Weights of a small GPT-style language model, trained from scratch on English Wikipedia: untied embeddings.
Each number is 200 + 20 x the weight over its row's rms, rounded and kept within 0 to 999. Layers, rows and columns count from 0. The size before them is the row's rms in percent of the matrix's.

# up: layer 4 MLP up, 384x96, rms 0.279, rows 366-382, columns 0-95
# down: layer 4 MLP down (transposed), 384x96, rms 0.265, rows 366-381, columns 0-95
up366,095,209,191,167,215,196,168,194,208,192,187,204,215,191,208,234,190,181,222,204,185,184,160,184,202,201,206,218,215,193,218,202,208,158,200,238,184,204,177,205,202,192,169,204,217,203,225,218,180,212,219,225,212,200,256,231,216,204,194,215,214,232,152,195,177,222,205,192,196,217,175,242,214,240,187,207,233,210,180,203,210,186,238,198,165,198,178,184,205,200,223,179,194,202,202,224,224
down366,097,201,207,176,210,212,175,220,182,145,182,169,200,181,196,223,222,216,190,201,168,151,164,201,214,209,219,241,221,194,152,198,222,141,196,192,176,192,218,209,209,166,188,170,204,184,220,215,190,178,217,189,175,172,228,207,200,195,195,171,201,220,177,207,180,196,190,194,202,211,198,188,210,200,193,220,220,195,184,216,236,206,227,216,191,195,196,201,209,213,224,217,190,174,219,204,201
up367,097,173,203,240,222,185,215,218,176,191,204,255,168,217,202,226,191,215,219,199,207,222,195,203,206,197,170,176,201,200,208,200,226,190,182,179,198,210,200,199,229,186,191,244,220,170,154,199,174,194,210,216,205,213,161,199,173,210,216,206,200,194,189,196,210,179,189,189,208,196,234,208,227,179,219,217,185,242,215,195,231,169,228,180,213,213,221,177,156,217,190,195,201,211,226,199,213
down367,106,177,223,221,194,147,207,198,195,161,195,223,180,214,214,206,185,190,211,176,191,193,204,207,215,189,208,118,190,181,183,217,235,204,199,187,207,239,216,191,216,211,188,199,205,178,143,220,166,211,197,233,196,190,215,198,220,215,197,188,187,225,204,211,205,207,216,218,224,186,233,203,198,193,200,200,186,212,217,189,205,182,216,154,225,219,224,190,188,195,189,175,191,183,213,208,214
up368,108,204,215,191,183,191,194,193,211,222,173,202,190,190,201,165,190,169,183,201,229,230,196,206,210,207,212,198,210,221,227,190,226,200,189,203,191,202,217,219,184,217,205,206,219,193,209,223,228,198,212,184,187,210,171,226,230,170,201,216,206,244,189,172,222,220,206,207,209,223,216,188,193,193,170,170,239,202,167,190,234,238,181,194,133,216,177,156,220,189,172,216,209,186,186,199,210
down368,099,187,252,195,192,222,199,179,201,199,192,188,165,174,233,186,182,195,155,166,221,180,201,189,206,195,218,184,190,196,189,189,194,196,220,183,204,220,233,229,205,184,192,204,226,206,186,209,207,165,238,200,162,212,174,194,220,231,189,213,201,215,204,198,204,198,196,213,193,204,199,176,201,201,166,201,211,207,179,223,157,215,183,177,173,164,199,217,191,215,181,242,178,249,175,205,209
up369,083,188,221,202,216,199,204,199,210,191,197,216,200,218,208,167,200,170,217,189,193,222,201,183,197,173,214,212,207,221,221,219,205,199,235,217,190,232,210,197,198,197,193,190,207,188,206,196,202,212,211,238,210,168,218,248,246,223,208,207,170,183,206,193,228,232,244,185,222,232,189,249,180,218,182,217,191,198,217,177,208,220,250,194,215,177,179,214,203,170,192,195,180,226,197,239,186
down369,085,200,203,187,229,214,221,191,139,162,194,216,220,192,221,229,189,227,184,181,205,167,208,199,174,214,242,228,203,212,202,187,185,182,211,200,200,214,201,180,224,186,200,164,185,180,222,188,206,152,182,204,178,150,191,205,204,180,209,192,192,224,183,224,204,235,187,227,198,155,204,207,191,198,187,224,211,192,177,200,211,221,191,223,221,223,194,207,196,205,211,233,184,172,212,193,194
up370,110,200,196,194,201,188,179,191,204,221,174,196,172,207,170,202,188,205,237,186,195,220,196,221,183,220,210,188,210,217,192,208,238,190,218,199,202,191,159,209,230,229,238,193,199,181,165,180,209,229,194,218,194,205,214,182,201,174,229,177,219,182,139,212,175,192,230,167,211,223,204,203,193,202,188,239,214,194,193,173,222,229,195,222,202,202,196,183,189,169,197,193,240,157,220,208,196
down370,107,177,178,192,193,137,181,205,190,178,195,205,158,185,225,217,212,202,247,192,190,222,171,202,215,212,227,245,195,220,169,164,204,220,234,218,202,213,182,183,201,212,219,172,177,178,231,209,208,169,193,211,189,189,216,180,211,210,191,201,169,150,187,206,181,180,207,190,211,205,170,218,213,199,215,198,191,194,205,184,242,204,185,200,199,200,200,172,169,182,201,203,201,184,212,211,186
up371,095,201,225,220,193,181,180,210,203,211,213,189,171,253,195,214,197,195,227,236,221,202,184,208,177,194,184,217,142,201,229,195,212,207,210,199,153,189,214,222,209,169,250,188,209,220,211,215,213,211,153,206,221,180,190,215,222,201,238,181,218,214,198,229,203,165,222,201,162,195,184,189,204,196,202,197,224,200,195,236,223,187,205,184,199,209,215,192,202,197,181,207,227,183,184,189,190
down371,104,207,203,187,213,192,171,229,177,246,229,200,252,210,168,215,221,201,194,194,218,211,203,245,174,207,187,289,202,193,192,219,212,169,187,190,213,218,207,226,183,181,220,179,213,200,219,217,189,199,175,223,218,199,193,220,204,185,210,225,225,203,202,171,205,184,170,214,208,216,194,189,204,199,200,191,173,197,186,217,239,200,177,209,222,187,208,203,201,207,177,194,188,188,194,212,196
up372,093,197,202,221,209,169,205,206,200,233,180,194,190,206,220,204,205,195,248,225,199,190,173,233,198,211,195,209,208,169,238,219,192,206,190,185,253,201,231,214,160,223,204,187,195,217,174,211,210,175,191,168,228,223,215,244,206,190,216,182,203,197,173,179,167,158,202,188,187,193,192,186,190,203,230,221,222,196,178,220,220,200,190,189,205,208,196,199,239,182,207,188,234,172,206,181,181
down372,095,190,186,191,203,206,218,186,246,223,191,190,211,222,165,207,217,244,189,179,206,210,186,198,177,242,212,219,189,204,261,186,215,169,241,191,170,243,221,210,212,216,219,205,211,217,220,172,187,168,192,182,198,197,218,183,185,211,216,200,185,182,227,202,221,192,177,248,217,190,199,179,210,202,225,193,197,200,179,208,168,189,225,193,188,178,203,223,214,222,190,218,211,210,217,194,193
up373,088,220,211,185,205,208,210,202,194,223,195,186,203,225,237,200,192,213,210,207,207,186,148,249,173,168,172,179,193,208,205,182,212,220,224,208,199,210,239,215,205,207,196,237,257,209,231,210,203,193,181,228,214,210,203,192,192,202,192,174,174,201,183,181,178,197,237,198,195,205,217,219,199,213,182,207,158,197,229,213,193,186,229,215,159,192,199,162,211,210,184,183,198,177,214,220,222
down373,094,174,208,187,209,239,209,205,212,184,204,202,198,196,151,210,220,183,205,208,182,215,232,167,238,201,190,183,173,183,235,195,204,215,181,234,203,189,191,191,202,198,191,195,177,222,184,223,193,205,180,142,182,202,189,208,205,176,161,213,214,220,235,241,225,188,213,209,216,218,199,196,213,201,216,190,194,177,165,157,219,168,189,223,200,203,206,205,194,230,223,204,202,169,217,192,175
up374,097,200,216,228,209,192,189,200,176,168,233,184,220,185,204,185,209,184,207,186,204,198,173,188,202,156,169,176,166,239,207,216,177,220,168,174,196,190,195,208,174,186,215,210,202,172,189,181,196,227,167,216,194,191,223,186,180,194,212,159,192,235,202,191,202,169,195,207,204,215,220,182,220,207,199,198,185,205,196,169,244,220,250,187,208,228,170,196,237,211,212,205,189,182,180,193,221
down374,095,193,208,214,172,218,136,154,228,178,213,161,189,214,219,177,247,199,165,204,206,177,226,189,181,212,236,189,212,220,220,198,182,173,203,203,206,199,197,234,197,161,198,221,208,243,195,205,195,204,198,198,192,197,209,200,209,230,165,218,203,207,214,203,200,180,204,210,193,207,200,218,197,191,223,220,211,171,223,172,170,188,173,186,189,205,222,195,174,191,181,185,231,210,199,221,212
up375,108,197,203,186,193,209,214,194,197,211,213,182,199,212,232,163,182,188,215,259,209,213,193,196,189,188,162,194,198,174,236,209,174,236,177,210,211,204,218,187,203,181,184,212,232,240,206,254,204,185,189,162,194,175,193,194,166,190,194,196,225,220,211,224,200,194,221,203,197,225,183,217,210,206,181,199,206,251,176,187,223,218,224,201,185,179,194,207,201,189,204,177,216,185,176,236,180
down375,107,192,208,196,189,267,204,200,193,187,201,183,165,199,204,195,196,199,199,216,212,178,222,211,210,208,184,193,189,204,216,210,216,212,197,187,242,193,214,189,199,208,198,199,198,204,227,213,235,166,209,142,179,131,196,195,157,214,155,197,204,217,258,204,191,204,209,201,187,207,180,204,223,185,199,206,218,214,218,194,199,200,224,193,211,199,205,220,191,186,206,169,185,184,234,187,192
up376,096,237,177,217,201,181,205,233,235,223,156,196,190,215,222,173,165,189,209,174,210,175,199,218,202,222,201,198,181,193,207,177,178,199,193,215,194,214,240,190,191,207,205,213,206,225,243,205,217,197,182,211,233,207,212,180,187,176,186,195,219,245,199,201,201,211,206,162,195,191,169,204,225,169,200,250,217,198,225,179,190,187,225,172,181,159,189,205,197,179,187,194,199,196,202,206,229
down376,098,202,181,192,196,246,228,225,184,196,217,198,182,174,190,204,219,176,203,206,148,171,198,198,229,167,190,248,200,198,219,212,177,187,209,216,206,213,179,193,184,201,212,183,215,183,142,193,199,202,195,203,203,190,153,222,197,169,166,179,206,176,213,204,198,178,204,195,200,191,212,199,203,197,189,209,205,184,188,212,231,214,177,180,169,264,201,200,179,199,217,218,209,217,174,213,196
up377,088,189,178,212,203,177,147,183,170,202,217,198,230,212,186,187,191,213,215,253,200,219,181,197,198,204,192,152,202,176,174,199,197,197,188,230,183,204,243,194,231,218,201,172,176,174,217,180,205,239,202,171,199,210,182,210,202,209,204,208,180,186,173,207,177,182,166,204,217,175,219,202,223,196,185,197,203,200,174,212,226,194,201,215,190,165,173,221,197,156,190,197,215,176,217,222,204
down377,091,158,194,211,237,191,184,170,210,184,232,184,226,191,207,190,172,207,190,160,234,211,194,190,218,200,174,165,202,197,184,234,205,223,203,186,232,195,204,212,174,245,212,173,212,177,180,200,221,221,227,217,173,192,206,202,222,223,193,158,183,208,204,195,215,199,180,188,213,171,214,182,200,251,198,197,207,216,240,197,207,180,183,201,197,173,195,195,198,176,187,202,163,225,199,203,198
up378,127,230,220,177,210,180,214,198,169,182,218,245,204,190,183,180,232,197,214,210,195,220,202,222,165,197,191,164,188,200,199,214,203,204,197,179,164,197,197,205,155,202,245,210,205,212,197,247,215,213,192,188,218,208,208,223,200,235,207,168,204,209,193,249,192,180,190,158,227,200,210,166,214,181,180,201,203,193,193,203,188,196,223,170,176,181,189,214,191,197,190,165,180,197,182,226,225
down378,118,162,228,182,241,169,198,213,206,176,184,211,193,228,199,202,201,185,221,179,191,171,236,200,238,239,213,179,226,187,218,229,200,179,206,186,227,187,198,190,203,213,181,197,197,213,204,157,185,168,189,165,159,204,212,193,172,234,175,215,210,189,204,207,198,175,173,181,208,177,229,172,188,212,188,224,171,176,220,212,210,199,209,219,188,203,227,187,176,178,199,180,214,222,202,201,203
up379,097,216,234,176,203,211,195,220,185,202,203,208,171,200,234,196,199,152,204,240,209,196,167,201,184,177,183,190,186,175,204,202,205,209,202,217,164,198,207,180,219,206,222,233,203,220,204,227,206,175,209,203,213,155,208,200,245,192,185,198,155,227,192,181,204,195,240,214,222,235,184,225,217,225,169,192,195,202,181,193,200,183,188,243,191,214,196,235,231,204,200,178,204,183,193,213,198
down379,102,188,202,172,189,269,195,214,200,187,217,204,214,189,192,212,174,208,206,203,181,177,183,192,200,198,173,187,209,210,202,187,166,154,204,181,191,196,207,181,212,200,204,194,199,173,230,231,204,180,182,166,189,184,176,186,211,196,135,219,170,201,207,204,208,195,210,231,186,199,211,180,248,212,184,190,143,207,202,208,212,169,222,199,206,184,190,203,223,226,183,206,181,195,213,190,191
up380,097,192,221,221,211,175,205,228,177,189,201,221,187,214,221,167,202,224,211,194,187,218,204,183,194,195,202,210,181,193,191,213,187,196,153,212,192,175,198,203,182,217,221,195,184,226,167,221,208,202,191,235,218,193,200,204,239,177,208,185,246,242,166,170,179,188,242,192,166,222,222,182,193,221,208,213,207,218,227,192,200,197,214,229,223,195,200,152,172,195,211,186,221,220,177,212,214
down380,100,161,166,191,240,169,196,192,194,182,216,181,155,179,201,191,247,210,209,176,210,210,230,234,170,202,211,200,208,185,197,167,172,171,194,193,184,193,177,181,194,186,184,216,201,199,222,181,200,159,201,218,179,211,189,198,195,193,240,206,188,211,162,239,191,200,186,194,225,197,191,174,209,180,161,190,174,170,207,195,209,177,204,199,215,208,208,228,180,185,182,218,211,214,187,222,210
up381,082,206,185,168,133,226,213,217,214,172,193,211,182,217,189,223,233,189,201,192,206,211,207,182,199,194,213,169,184,202,209,206,210,198,236,188,175,210,169,190,197,204,197,215,197,199,211,182,196,207,194,232,185,180,248,174,202,170,199,193,223,184,207,179,225,185,180,192,175,212,190,213,203,212,197,192,232,231,157,238,241,182,195,192,181,202,218,214,190,195,235,196,221,195,202,246,204
down381,089,207,189,178,199,302,208,149,213,199,198,165,180,215,210,208,204,181,215,183,164,217,213,205,200,195,195,173,178,210,223,200,217,197,210,239,195,231,197,217,192,207,214,261,202,240,191,187,215,184,203,214,180,207,205,203,211,208,147,197,215,190,205,214,199,201,195,210,204,209,204,196,205,178,203,225,200,207,207,197,194,180,180,217,189,190,189,203,191,193,209,209,202,204,178,200,184
up382,103,242,166,200,181,235,173,215,177,172,204,218,203,210,185,203,195,193,197,199,204,211,223,211,246,199,185,200,205,218,205,241,216,217,171,203,197,178,212,211,210,269,205,203,208,202,218,194,204,244,181,194,229,182,210,184,236,191,213,181,192,189,211,223,205,207,210,163,220,226,213,203,219,156,198,214,207,194,202,231,218,203,204,242,202,199,183,201,183,198,230,167,202,215,203,185,188